python train.py --head_dim=96 --vocab_size=8192 --attn_scale=0.102 --tie_word_embeddings=false --init_std_o=0.00655 --optimizer="adamw" --weight_decay=0.16 --max_seq_len=512 --max_steps=3668
Each number is 128 + 32 x the weight over its row's rms, rounded and kept within 0 to 255. Layers, rows and columns count from 0. The size above them is the row's rms in percent of the matrix's.

# layer 8 MLP up, 768x192, rms 0.0888, rows 315-367, columns 64-127
size [100 101  96  99  94  98  96 114  92 113  94  96 115 108  94 112  98  95  94  94 103  94 107  88 115 104 102 102 104  99 109  95 114 109  99  92  95  87 103 101  98 102 109 109  93 100  99 106 103 110 106  97  96]
[[110 152 181 109 170 139  91 163 190  99  73  83 123 165 122  88 111 178 131 152 137 106 156  85  87 138 107 127  78 109 109 122 119 174 128 139 145 130 123 147 110  76 145 141 120 113 142 164 122 121 119 178 148 132 142 149 119 123 159  89 107 160 115 142]
 [112  69 139  68 112 104  86 137 176 170 109  94  79 177 109 157  93  58 130 130 171 123 154 103 129 136 147  88 119 172  77 104 160 112 106  89 134  60 101 222 170  91 136 144 199  98  94 139 138 133  61  98 130 124 116 138 107 131 145  94 105  68 113  87]
 [123 133 173 149  99 135  65 107 182 107  82 141 131 109  50 147 106  75 150 109 128 121 139 139 168 179 138 108 101 175 134  90 155 160 150 134 148 134 106 110 152 109 126 133  92 109 102 164 155 148 110 136  74 115 175 121 105 133 152 143 111 191 180  86]
 [124 158 128 124 134 181  76 122 188 210 104 142 154 134  63 109 160 182 168  82 144 106 157 160 132 108 117 100 103 130  93 136 158 107  62 147 128 104 192 111 133 102 137 111 153  91 151 202 109 107 116 142 107 116 131 199  96 134 142 100  86 117 229  76]
 [126 129 147 146 107 141  69 160 184 167 123 122 123  70 109 114 129  86 182  57 165 143 170 190 168 153 165 102 187 134 179 102 176 111 155  91 160 109 132 156 128  91 142  80 105  88 154 128 134 143  92 105  14  58 126 104 168 157 126  91 175  78 103 116]
 [188  76 200 119  77  88 109 134 182 139 168 118 132 174 117 105 139  95 119 130 136 144 145 188 136 127 122 142 126 113 150 133 124 100  70 154 133 142 112 166 163 137 135  86 139 115 184  96 121  90  95 129  68  79 126 140 130  74 166  53 142 137 107 100]
 [151  79 148 123 136 156  51 134 118 187  52 120  66 120 125 127  56 140 186 160 117 154 102  84 147 125  91 171 134 158  99 102 137 132 129 143 112 111 166 117 142  86 125 144 104 119 130 106 143 145 135 138 152 159  87  46  80 154 115 140 160 155 101 122]
 [146  95 180 113 157 172 149 161 130 185 146 134 113 168  85 110 135  90 114  69 140 152 139 144  82 115 131 173 123  54 140 137 113  58 141 131 141 137 103 101 153 102 146  82 206 121 153 106 152 122 112 112  96 124  98 160 132 102  76  73  94 188 127 140]
 [201 100 141 184 136 146 138 161 144 144 113 158  82  89 167 126 105 124 108  87 151 170 152 147 123 190  93  64 161 140  95  99 183 153 127 128 126 143 120 128 178 114 138  97 141 140 104  93 134 106 132 150 170 145 135 123 129  84 133 153 107  89 135 173]
 [170 165 111 148 132 144 128 174 120 206 161 144  98 158 131 130 108 137 121 184 137 179 179 162 154 132 110 113 178  25  11 125 123 132 107 171 154 173 111 161 122 184 136  94 149  53  96 156 132 154 116 139 110 149 141 122  95 126  99 125 113 120 130  66]
 [109 107 171 103 130 115  98 159 154 190 112 102 131 124 143 177 122 138 150 128 151 127 180  88  46 123  95 132 140 122 137 118 121  98 100 139 129 135 175 168 140  78 168 101 121 102 139 116 135 108  96 163  55 100 139  73 152 144  81  90 140 134 102  93]
 [121  57  86  81 132 130 114  66 165 165 123 147 165 133 175 162 146 135 230 142 154 137 114 163 156 127 150  91 119  88 101  85  95 123 109 134 160 116 144 146 160 139 135  95 105 108 104 115 136 102 155 191  85  62 116 134  84 185 160 102 134 103 159  89]
 [133 108 123  97  62 157 130 124 173 130  99 102  89  91  50 140  73  84 115 124 149 190 129 126  96 173 115  94 112 113 146 148 132 129 139 166 144 137 147  97 128 124 224  90 167 143 133  85 164  94 135 104 149 157 119 121 104 159 107 105  94 147 139 150]
 [123 132 110  72 180 112  96  91 126  97 185 142  74 123 143 157 109 105 139 176 155 112 138 134 117 128 122 143 121 126 144 161 161 185  52 151 150  91 176 166 132 165 180 141 155  73 114 146 148 119 130 136 156 125 160  90 138 168 105 133 113 114 126 104]
 [119 115  68 126  96 156  98 102 149 105 128 143 133 161 108 143 122 115 105 155  56 154 181 113 137 208 124 133 130 143 149 128 153 191 136 111 118 172 165 122 162 124 127 101 132  85 145 135 172 131  79 176  90 187 173 141  82 112  34  35 145 125 136 113]
 [122 140 108 141 131 118 114 106 172  97 110 102 178 123  97 136 138 108 182  66 107 150 175 184 156 154 120 148 153 128 108 122 123 114 156 153 165 115 112 113  78 169 115 170 100 106 166 198 148  93 147 114 121 193 150 185 127 126  81 141  96 137 145 105]
 [180 149 124 170 157 168  58  78 107 162  94 139 178 117 158 128 138 127 149 175 162 108 139 132  48 135 195 134 165 121 137 132 190  93 152  81 144  54 122 145 156 143 154 135 185  67 184 125  93  97  71 119 117 128 141 129 128 162 107 134 146 113 148 142]
 [156 147 154  94 101 163 135 159 171 161 131  71 151 124 105 149  72 146  95 157  79  94 127 126 143 158  83 124 205 109  34 106 124 142 121  87 159 133 156 156 113 114 149  89 167 122 180 141 165 126 125  97  94 158 138 103  58 182 120 100 134 123 130 105]
 [166 104 116 199 157  91  83 137 105 128  64 128 132 169 108 131 115 152 126 150 108 123 125 104 158 104  71 167  44  72 116 118  92 115 123 123 227 194 153  99 141 154 157 115 134 156 131  95 113 113 127 146  92  88 196 170 155 146 143 118 123 172 140  77]
 [158 148 135 135 213  68 184 124 109 141 179 118 124 136  84 137 121 150 190 117 131 108 211 158 133 103  75 189 104  91  78 101 100 147  91  98 136 112 151 138 120 136 145 123 105 169 104 122  89  99 137 115 171 125 161 165 110 104 120 115 104 142 136 130]
 [143 122 160 139 152  99 109 122 135 147  84 146 152  90 102 201 128 129 171 135 167 115 137 146  70  93 131 117 160 135  89 182 133 122 122 139 125  91 100 140 176 123 124  87 174  68 154 202 168 130 105 128 102 109 163 143 129  98  93  77 107 139 101 127]
 [181 130 154 182 129 129 125 120 167 128 109 141 153  86 115 151 116 107 102 165 135  79 129 133 150 162 113 101 102 140 105 127 143 188 103  95 130  72 142 131 175 165 115 141 123  27 190 172 189 123 130 152  98  94 134 119 110  91 110 102  75 165 105 125]
 [172 133  96 115  99 183 144 114 173 151  79 144 176 175 192 108 123 193 125 113 145 176 159  79  42 173 107 185 144 111 118  95  77 158 109 154 128 162 156 155 142 145 115 107  90 140 128 148 164 150 110 155 171 157 158 172 151  91  95 115 195 129 150 125]
 [161  77 146 148 158 126 138 137 135 127 121 140  81 142 148 111 121 131 107 137 116 107 104 122 113 187  44 169 140  41 134  87 163  86  65 117 220 108 149 174  75 143 183  52 101 153 155 208 115 165 123  94 113 123 115 135  93 120 140 172 141 115 153 148]
 [178  98 124 119 196 109 150 148 122 131 164 102 120 169 127 136 132 113 153 111 124 206 146 120  43 153  91 124 150 102 170 161 111 135  76 101 148 158 213 123 129 162 152 148 150 127 153 110 105 187  96 157 179 128 144 113 101 205 126 149 126  93 161  59]
 [153 129 218 122  88 103  81 145 113  89  64  83 156 146 121 105  90 135 160 120 188 166 154 209  97 174 116 115 116 160  72 140  77 128 108 131 152 111 158 136 125 154 165 106 160 110 159  75  81 119 122 179 116 162 165 121  99 133 107  79 127 139 199 158]
 [160 134 151 105 161 112 105 157 139 129  92  94 155 175 112 146 100 122  72  87 113 148 141 150 104 168  75 183 131  78 144 110 139 139 120  75 193 106 152 121  81 139 149 139 125 126 127  95 127 129 153  84  81  82 114 133 140  96 115 191 134  49 111  73]
 [188 106 117 134 166 106  92 130 147 109 112 159  88 143  64 120 109 182  66 159 147  77 145 141  86 120 124 117 104 109 135 103 120 160 111 181 144 139 146 169 167 110 135 130 104 125 131 130 152 101  90 125 139 167 144 176 114 142 203 127 118 122 156 114]
 [172 117 165  65 169 123 172 172 103 201 114 168  90 129  71 124  79 152 162 133  76 153  99 169 147 102  36 136 145 131 111 121 135 105 132 148 133  79 144 180 148 103 147 161  89 106  99 125 169 138 145 120 104 162 174 144 134 133  94 129 140 172 114 129]
 [154  88 152  91  93 100 161 131 142 146 141 122 156 110 137 121 159 100 134 106 121 112 209  96 115 135 114 180 140  91  85 136  90 132 108  47 163 113 135 136 141 146 124 152  97 154 162 156 165 129 148  69 128 107 149 121 113 144 132 148  53  89 156 151]
 [130 133 165  73 106 167 119 108 131 135 139  85 150 117 110 127  95 121  48  96 207 117 125 120  68 135  93 148 129 129 134 161 182 146 137 121 111 100 132 174 126 111 153 102 156 139 139 150 130 205 112 157 151 157 182 123 169 122  50  74 101 152 122 156]
 [182  93 141  59 115 123 129 173  86 161 110 109 124  91 123 137 130 109 135 109  72 107 113 171 118 171 122 226 100 126  69 116 140  92  49 160 138 162 110 175 202 142 113 108 121  71 142 161 192 144 142 148  79 150 121 164 127 151 110 188 158 106 183  98]
 [126  92 123  70 108 151 118  68 141 123 151 114 102 174 137 127  54 119 129 113 135 110 176 120  53 121  74 156 129 103 100 108 144  83 142 124 201 121 124 135 124  75 114 133 153 168 127 100 177 118 120 122  83 130 131 160  81 148 103 120 141  79 111 121]
 [108 106 117  83 127 160 124 143 180 126 125 154 190 161  87 162 144  72 120 157 169 155 130 130 101 136 117  93 133 120  74 177 151 179  93 171 165  81 148  84 138 145 113 125  53 115  69 128 113 115 121 150 145 124 126 139 112 137 133 161 140 180 160 132]
 [157  82  89 152 136 133 125 145 173 155 114 163 164 126  98 139 124  94  97 146 167 164 122 167 147 128 119 114 128  54 121 104 126 228 149 142 128 155 139 103 115 112 125 128  98 132 104 121 167 131 152 166 102 152 199 160 123 140 128 127 109 127  62 102]
 [159  78 124 144  70  94 147 128 169 151  87 138 157 171 102 181 116 135  82 155 111 151 122 117 148 163  79 164 110 158 109  89 193 118 150 105 143 169 132 165  95  84 141  84 203 151 120 149 145  88 179 207 178 199 100  89  99 172 108 157  71 125 120  91]
 [147 140 204 114 183 127 146 152 158 141 126 131  91 182  66 123 108 159 158 123 144  65  71 108 124 104 164 102 174 143 133  98 147  89 147 180 129 149 130 152 140 112 117 126  45  99 162 153 145 139 102 140  92 128 136 184  72 141 174 103  78  86 121 106]
 [125 128  59  96 106 133 149  99 127 115 147 142 103  89  81 131  98 117 124 194 117  97 122 156 107 130 183 115 150  85 119 132  97 158 172 143 145 138 138 120 132 156 169 142 122 139 183 109  99 131 115 121 135 165 200 113 122 214 108  82 124 169 134 131]
 [126 111 101 129 107 130  88 137 163 218  76 104 193 138 140 151 144 141 109 104 177 181 121 100 130 123 163 105 139 109  40 103 138 114 135  79 138  86 125 118 180 177 127 126 160 129 173 141 130  77 158 140 155 134 142 119 106 118 134 105 107  82 133 108]
 [152  94 164 191 115 127 129 123 162 116 105 163 145 118 173 156  92  83 111 213 110 149 141 166 150 137 145 127 173  83  51 139 105 148 159 123 153 121 147  99 141 128 147 134 121 124 154 130 212 120 121 103 117 152 186  99 100 176 104 187 129 165 127 108]
 [180  87 134 117 113  94 129 133 138 115 171 122 120 129 166 141 166 111 123 133 207 157 114 107 146 117 118 161 122  70 123  82 168 120  70 117 131  98 199 174 130 130 138 113 169 165 143  74 102 138  63 105 115 114 178 162  64 161  98  83 158  90 135 113]
 [ 96 125 160 169 136 119 158 184  86 164 117 118 101 165 156 182 109 114 166 152 132 164 136 105 121  72 133 117 135  39  70 139 142 170  79 141 141  89 145 149 130  56 209 125 117 146 153 127 147 115 109 152 100 155 180 152  98 138 142 113 136  54 103 105]
 [158  76 125 137 143  87 132 125 171 117 144  63 158 169 131 175  92 140 131 211 174 147 128 172  87  89 131 102  46 114 152 112 141 140 153 172 144  91 149 105 103 193 102 130 139 196 121  82  87 173 143 167 124 104 168 142  88 148  90 163  76 176 131 133]
 [173  92 161 109 131 139 116 130 144 147  63  90 114 152 132  97  83 172  91 115 153  96 141  85 133 143 139 102 165  91 101  68 135 155  60 109 155 128 122 181 185 116 100 115 112 139 202 142 126 138 130 144 110 154 134  80 100 116 130 126 112 161 135  88]
 [166 135 196 126 173 190  90  82 114 144  84 143  71 121 109 169 110 219 121 132  99 168 120  68 122 148 142 102 122 132 102 123  94 169  75 105 123 123 123 141  96 112 115  99 120 117  94 111 122 141 108  99 147 175 134  95 140 144  54 106 129 102 152  53]
 [143 136 138 178 133 106 117 148 116 195 127  88 118 111 105 108 150 155 154 180 139 129  83 163 128 121  78 169  94 116 119 120 118 131  89 119 142 102 164 125 187 147 155  88 148 154 157 171 132 111 131 111 135 135 154 114 148 124  97 184 130 156 109 145]
 [132 157 170 142 132 138 164 135 151 182 132 139 123 148  82 164 117 157 125 187 148 178  99 196  95 201 134 135 117 152 140 117  93 164 156 209 114 128 149 148 175 108 111  97 163  98 190 170  82 157  89 190 124 189 218  83  91 166 135 134  88 193  94 137]
 [192 126 142  62 106 135 124 170 168 114 107  75  99 139 170 147 165  72  95 139  88 127 140 174 114 120 101 143 151 151  50 140 175  84 118 166 141  89 110 149 111 119 161 142 140 151 111 122 138 140 121 133 137 157 131  90 122 172 119 104 145 141 163 185]
 [183 161 159 157  89 142 129  94 101 218  43 163 166 113 115 201 163 135 147  96 184 112 134 137 164  74 203 168 148 106 134 115 102 131  86 103 150 178 140 100 105 164 117  80 150 130 150 140 167 148 118 102 125  79 156 162 140 123 132  90  89 131  96 167]
 [133  94 151 187 157 119 118 192 140 134 132 161 110 127 156 136  78 123 176 178 146 180 125 212  65 162  91 153 160 101 155 111  85 183  96  93 130 151  82 178 125 127 106 131  88 133 180 126 117 118  96  80  66 161 150 145  97 164 162 160 108 130 136  60]
 [113 157 157  46  73 135 166  97 133 138 108 108  79 166 144 206  98 121 150 175 158  97 152 138 113 134 134 102 106  97 102 129  99 108 167  75 156 134 147 128 122 127 173  20 142 136 107 104 129 157  87 163 111 145 128 134 150 140 112 135 146 139 124 152]
 [161  83 114 101 132 121 117 141 142  84 138 138  84 149 149 153 124 133 158 114 184 139 166  89 129 125 133 168 127  93  96 167 137  94  73 181 165 149 163 147 164 189 141 152 155 137 131 151  99 191 138 187 127  24 140 148 155 125  99   1 142 132  85 116]
 [191  81 122 145 159 136  81  92 211 174  81  97 140 159 124 171 121 155 120  80 103 123 194 147  78 255 111 167  91 104 119 110  79 135 133 128 156 122 149 131 158 138  93  68 111 139 149 110 100 118 141 172 146 141 121 171 125 112  84 163 133 132 138  80]]
# layer 8 MLP down (transposed), 768x192, rms 0.0904, rows 315-366, columns 64-127
size [101  97  92  94  87  91  94 125  90 111  91  95 120 117  87 106  92 102  90  88 101  91 110  99 118 100 100 101 101  95 108  95 107 110  95  92  87  86  94 121  94  97 102 130  94  97  97  97 103 105 105  91]
[[116 166 103 133 101 204 153 169 120 158 175 114  65 135 191  80  87 191 145 139 157 125 105 131 119 173 135 154 143 142 120  90 135 138 104 120  61 162 187  74 132  84 134 154 142 145 144 125 153 180 175 142 154 197 160 170 134 124 141 120 125 129 139 134]
 [144 110 125 138 117  79 171 104  92  97  85 172 139  88 155 153 127 183 141 125 112 175 158 113 167 105 116 115 161 111 104  96  60 157 113 114 146 195 131  99  86 122 118 151  89  89 207 105 115 168 136  84 105 130 177 113 132 137  75 152 159 168 142  97]
 [140 151 135 111  71 139 141 110  58 121 163 154  69 184 109 156 130 173  86 146 118 166 119 106 126  71  88 151 149 131 124 133 131  83 144 132 116 107 120 128 154 129 164 109 124 189 153  88 195 124  79 184 102 162 116 135 163 127  43 159 118 121 104 142]
 [130 169 129  83 132  75 146 147  89 101 141 152 164 127 176 126 111 111 155 129 126 117  84  96  74 135 130 101 131 140  80 111  61  98 149 149 162 138 120 181 141 158 106 159 122 161 155 145 142 122  54 127 177 124 126  42  75 114 145 135 129 199  95 140]
 [133 158 129 105 137 128 171  48 135 154  84  68 156 189 103  75 114 104  60 173 161  93 149 160 107 175 169 154 104 189 102 118  76 135 124  88 109 149 146 101 155  91 142 137 100  99 175 135  88 121 202 124 147 126  84 106  89 150 148 113 104 185  98 132]
 [171 154  60 125 107 112 115 165 136 116 122 111 149 123 180 128  93 169 105 208 150 164 134 126 140 170  88 111 116 115 142  76 107 196 109 129  84 134 184 104 115 144 148 121 135  93 172 169 124 128 152 160  98 152 139 125  87 106 126 143 157 121 156 134]
 [105 134 101 152 114 162 164 136 152  81 153 113 173 109  53 115 181 128 120  84 186  90 104 182 113 170 183 113  87 107 166 152 145 164 125 119 113 142  88 114 132 163 134 166 144 149 168 127  98  94 143 138  78 118 181 169 170 128 132 140  84  98 156 146]
 [166  62  63 184 142  96 170 128 172 172 110 137 157  92 170 124  98 134 167 127 101 151 109 205 151 144  89 123 156 143 135 121 143 112  99 100 138 115  70 119 125  79  76 159 123 179  33  78 112 112 130  84 135  69 135 117 115 135 162 181 122 187 131 155]
 [164  90  87 115 150 109 135 123 214 132 163 121  78 136 143 130  90 183 143  85 130  85 204 168 102 129 147 107 148 110 199 140  66 110 123 123 124 114 130 107 107 170 169  89 178  99 228 111 191 158 120  95 147 130 173 151 145 140  93  47 141 135  81  93]
 [ 71 135  94 142  64 175  93 147 120  80 146 130 122 213 105 152 181  95 182 111 135 116 154 180 108 112 107 139 197  76 159  82 126 137 111  71 137 153 101 177 107  82 116 132  71 118 127 134 164 140 138 115  85 117  75 156  90 164 154 106 144 102 131 158]
 [177 163 104 134 105 160  76 100 128  60 163 123 130 137 154 152 136 129 116 173 142 145 128 152 182 136 148 188 135 151 139  85 137 139 139 165  68 142 137 134 146 152 156 154 120 133 105 129 146 103 183 108 117 155 119 117 126 108 166 123 111  73 183  82]
 [174 157 160 150 135 128 100 158 113  98 155 154  98 171 141 114  57 111  82 105 134 155 115 151 109 131 119  92  94 195 162  62  91 122 129  95 143 153 157  28 141 124 102 120 140 135 102  85 152 163 141  62 175 139 138 108 166 145  62 135 107 112 132 134]
 [148 163  90 120 127 156 102 126 174 110 148 108 178  90 191 104 153 176 118 174 128 140 118 103 127 123  78 151  78 167 124  89  87 145  34 117 111 159 117 115 143 102 109 106 121 150 176 101  66 173 123 130 110 130 164 100 123 135 174 112 129 106 179 130]
 [ 90 149 167 147  96 122 120  64 149 117  88 147 135 154 152 127 115  90 155 124  90 164  63  83  77 148  77 175 150 109 189  99 107 143 130 209 141 144 127  94 169 126 124 131 148  88 142 127  81 118 162 126 163 116 156 129  99 125 162  96 145 133 120  80]
 [111 151 121 147 115  56 100 181 135 114  97 148 144 119  82 145  99 137 122 112 170 163 135 174 134 107 118  96 163  92  97 105 132  94  99 143   0 150 129 119  75 128  84 190 138 182 124 172 103  73 185 102 165  67 146 118  99 104 157 134 159 151 135 123]
 [ 74 153 131 107 161 128 130 177 158  64 163 134 114 124 140 110  97 137 146  96  92  88 126 140 162 135 186  83  76 150 139 186 101  78 161 184 182 171  76  96 134 167 145 165 126 122 103 134 136 108 100 124 183 107 126 100 168 144 189 131 131  97 135 124]
 [120 133 131 109 192  84 190 206 124 108 140 127 111 176 120 125  82 111 131 111 174 182 121 127 162 113 118 154 140  72 100 150 130  70 113 133 114 120 136 101 105 159 160 143  44 168  71 115 185 113 184 152 107 121 158 121  81  96 143 198 151 133 220 143]
 [151 110 118 114 125 147 102 125 127 159 137 107 172 133  99 140 113 133  63 149 165 136 190 129 132 184  70 166 203 100  78 126 133 137 125  95 149 116 184 163 119 141 211 161 177  76 161 136 161 123 175 150 131 162 140 142  82 117  92  89 108 119 175  77]
 [156 171 148 167 117 117 198  87  93 173 161 136  66 117  84 122  71 113 163 113 118 161 153 109  94 108 121 153 134 112  70 133 123  80 197 122 126 134 168 116 161 141 153 131 118 122  65 128  78 124 178 142 127 112 147 156 174 109  85 146 119 153 173 110]
 [147 153  75 117  96 124 103 114  92 173  87 123 161  83 144 152 168 169 117 134 128 154  86  72 139 113 127 136 116 125 107 141 123 169  94  92 147  77  92 108 113 152 120 167 132  80 134 215 183 107 110 148 122 148 151 114 115  82 126 182 131 103 107  95]
 [ 80 116 133 100  88 138 103 159 116 121 122 168  71 206 171 131 144 106 172 149  99 148 187 158 156  80 127  71 108 129  80 181  80 182 116 125  23 100 170 161  66 113 102 167 144 144 130 142 135 112 123 130 131 146 151 135 109 204 132 157  86 182 142  96]
 [142 112 138 125 136 182 147 150 167 122 161 131 110 138  75 138 133 130 122 103 115 121  95 188  94 112  82 103 248  57 149 107 177 108 101 129  96 190  94 166 187  97  75 137 143 135  66  86  86 171 169 110 146 138 130 125 115 180 139 152 186  89 176 109]
 [134 144  77 118 119 120  90 130 125 153 171 143 104 177 146 132 108 135 102 153  84 120  95  96 128 170 137 174 189 127  79 135 120 133  95  74 244 169 111 160 144 108 119 148 181 160 160 136  96  99  44 165 131 108 109 136 144 173 138 124 106  71  87 145]
 [ 98 154 114  67 115 102  89  81 104  99 145 106 148 121 144 140 142 165 177 113 112 120 158 156 103 109  95  97 119 167  66 141 188 181 144 170  72 140 122 156 114 128  55 133  96  77 148  73 143 121 145 145 156 164 127 149 146 141 110  82  99 132 142 114]
 [127 195 134 136 130 166 160 185 134 137 131 164 114  87 128 168 103 124  99 167 136 116 125 124 119 168 120 156 105 122 182 149 119  83  99 101 179  98 153  81 135 155 161 145 161  86 143 119  48  70 173 174 156  33  76 106 126 165 117 128  93  79 156 169]
 [ 85 125  90 111 121 139 100 153 144 106 104 174  81  77 174 108 144 132 129 164 159 142 143  52 130 116 159 103  62 103 161 101 124  64 129 145 255 128 197 114 137 107 139 102 142 113 131 130 102  89  55 102 144 129 131 133 105 137 142 155 177 145 102 126]
 [123 117  91 139 161 151  75 108 142  74 123 157 135 103 134 116 154 121 163 153  97 114 130 129  84 126  96 134 115 192 164 181 137 117 146 142  69  99 136  85 151 173 125 121 175 121 131 167 150 150 135 121 111  37 137 110 137  73 163 158  77 102 105  80]
 [142 145 184 134  93  94 106 139 124 100 147 131  69 113 175 106 118 138 125 149  83  76  95 138 138  89  97 102 107 138 143 148 106  85 128 145 109 100 106 182  56  98 103 124 152 140 113 164 135 104 131 136 138 129 110 146 149 110 181  96 130  66  92 157]
 [167 112 127 122 235  62 157 158 116  75  85 121  99 133 133 143 114 153 188 135 183 143 114 150 150  97 116 117 103 173 120 128  95  93 101  95 104 153  86  87 141 192 210  91 121 123 108 107 124 205 119 155 117 115 106 131 115 137 125 156 165 147  68 111]
 [ 92 125 107 163 133 110 108 130 150 136 159 139 121 118 157 156 127 118  97 138 169 124 109  83  67 171  97 101 117 153 145 153 186 157  75 160 132  65 108 181 120 107  93 173 143 153 140  94 155 109 107 175 134 147 161  96 138 126 136 101 124 141 138 129]
 [121 146  91 146 117  64 103  91 128 175 171 166  79 114 164 170 123 150 105 142 102 122 100 138 110 169 126 159 142 195 125 142 136  82 174 161   0 148  68  98 129  84 146 141 123 106 120 188 116  79  64  95  76 140 145 151 105 129  95 121 104  83 100 145]
 [133 159  72 156 122 185 126 171 137 101 147 149 147 145 102  93  98 127 121 150 221  88 173 158 125 126 110  66 125 124 135 120 157 178 168 118 132 116 131  34 127 134 163 157 100 146 179  69 150 138 153  94 110  66 159 196  84 194  94 184  84 133 112 184]
 [ 98  99 124 114 133 154 114 151 141 161 106 232 115 113 116 135  84 106 152 122 111 159 152 139 196 174 162  71 111 144 132  72 132 169 148 128 130 113 131 143 101  85 119  79  78  85  95 106  80 118 139 126 110 105 149 170 122 112 113 114 130 198 119 114]
 [136 203 108 169  59 164 106 132  80  98 121 112 107 102 125 103  73 105 145 148 147 118 133 153 154 110  77 132 131 113 161 133 134  92 116 119  58 156 106 116 126 136 119 101 119 143 141 169 122 167 126  51 102 141 168  87 106 145 114 125 105 117 177 136]
 [105 140 112 180 121 168 112 107 105 122  95 139  92 100  86 116 190 137 136 103 134  78  83 113 154 193 131 129 125 204 204 140 167 116  79 124 151 167  90 111 119 163 144  94 107 118 160 123 116 181  60 110  85 127  73 113 129 174 118 119 125 119 160 149]
 [ 95 137 150 119 112  80 103 142  72  92 134 177  70  37 126 158 152 166 115 107 137 130  91  54 158  88 223 137 160 140 153 156  93 168 139 120 173 110 148 159 121 162 145 181  80 167  82  80 127 158 121 113 132 102  83 153 182 176 104 154 174 211 154 162]
 [110 109 148 136  96 123 147 110  75 133 104 142  92 135 127 170 122 137 181 122  79 139 135 179 103 145 163 134 116 128 125 158 106 156 130 113  49 132  84 131 145  56 123 181 122 174  97 168 140  99  89 136  98 153 135 140  98  72 101  73 152 167 149 109]
 [154 176 183 130 163  58 144  98 112 101 124 144 117 107 121 129 113 125 177 104 103  76  78  92 112 114 120  63 139 160 135 102 123 142 121  97  95 139  98 126 138 147 137 124 110  73  93 112 141 107 166 152 147 115 110 107 155 140 147 116 104 192 163 210]
 [118 129 138 124 122 124 134 106  97 132 142 126 131 152 102  94 131 166 166 168 123 104 115 140 183 139 149  76 136 150 152 145 131 136 136 179 219 130 121 122 111  89 140 120  76 144  97 132 139 145   0 145 113 134 152  91 137 163 113 102 109 168 123 156]
 [177 107 133 135 102 141  97 116 173 149 107 112 100 133 208 114 110 131 136 125 178 149 178 164 192 138 166 108 166 122  87 118 118 130 126 132 157  88 154 131 110 154  97 137 126 115 150 108 155 125 139 142 115 126 181 147 100 174 171 104 136 120 156 144]
 [105 143 123 122  82 184 114 129 124 127 182 165 127 103 173 127  90 112 156 127  77  78 113 141 169 168 125 142 154 138 137 128 115 178 174 112 143 155 108 133 120  90 196  89 138 101 113 126  96 160 201 170 116 171 124 112 178 142 130 160 142 153 103  83]
 [ 98  82  89 121 174 122  86 120  89 119 144 148 109 104 123  82 135 125 106 131 135 105 108 170 115  88 142 102 102 130 137 132 163 131 177 125  93 154 194  95 151 122 151  87 101  90 160 172  92 170 166  85 116 129 168 122 128 177 104 138 152 193 130  73]
 [108 114 100 108 173 166 107 142 133 128 109 162 170 169  79 145 138 126 132  84  90 128 192 126 136 134 138 140 110 134  92 205 111 118 149 156 182 127  66 130 118  85 128 145 193 111 136  58 121 136  91 123 151 123 124  97 185 103 168 101  87 176  68 170]
 [191 127  90 144 111  94 128 114 153 134  82  70 180 159 110 160 126 109  71 118 171 135 121 108 138 139 159 106 139 131  86  67 174 116 102 104 126 135 105 147 183 181 116  95 130 113 118 173 111 129 148 176 133 132 176 131 112 131  91  99 140  75 128 122]
 [ 69 142 150 141 123 105 122 147 103 133 129 181 200 119 150 138 174 129 145 160 134 149 121  62 107 170  62  70 130 101 112 178 183 117 164 105  95 121  64 120 171 129  98  84  92 156 124 138 152 128 153 163  77  95 183 115 125  72 144 167  92  61 159  85]
 [180 116  67 174 135 107 135 178  97 138 124 134  99  83 117 118 102 141 120 106  83 140 145 131 161 163 173 119 127  62 136 130 137 179 121 163 110 173 122 159 120  64 192 137 103 118 107  78 152  90 119 116 181  75 119 122 134 129 168  75 145 171 159 148]
 [ 76 168 119  93 146  65 137 116  85 119 165 120 105 157 126 141  91 110 118 139 162 117 103 115 169 187 154 114 120 156  85 129 150 103 113 144  71 128 127 105 163 171 133 164  95 121 101  79  76 118 194 146 163 107  68 125 127 125  54 172 144 131  96 118]
 [158 144 101 180 102  85  63 176 102  81 111 122 144  96 125 128 139 173  71 146 118 125 145 160 161  81 146 154  97 156 137  79  91 106 161 157  49 132 125 157 120 180 144 114 153 143 179  54 132 148 101  88 136 127 137 138  94 125 119 111 138 131 142 111]
 [147 119 112 165 210 125 132 183 122  94  97 183 131 101 144  90 153 152 126 116 198 111  90 138 107 108 138 140  85 160 160 186 163 146 142 126  95 179 153 146  71 130 145 144 109 163 109 135 138 150 103 131 120 120 116 142 167 133 134 109 144 101 145 174]
 [111 148 120  95 146 135 106  82  92 119  83 163  85 133  85 135 198 101 166 135  94 129 130  98  94 143 129 168 164  85 124 130 187 118 114 154 111 136 113 120 166  73 188 129 105 105 186 163 145 124 153 126 142 102  68 123 167  28 140  91 133 113  98 147]
 [174  98 189 118 185  80 130 131 123  58 139 160 182 147  80 143  70 103 102  86  92 171 125  76 150 176 121 128 120 121 148 137  83  79 128 170 139 105 182  96 150 122 105  59 134  90 143 127 164 150 107 151 119  96  96 122  74 102 138  85 116 100 125 157]
 [147 156 135 132  85 217 101 135  95 211 121 131 148 125  60 158 141 132 128 166 128 122 114 185  57 109 105 175 120  60 105 133 126  74 160 126 168 137 128  60 119  81 118  96 191 135 166 168 121  91 142 142 126 100 101 111  89 112 130 128  77 162 133 177]]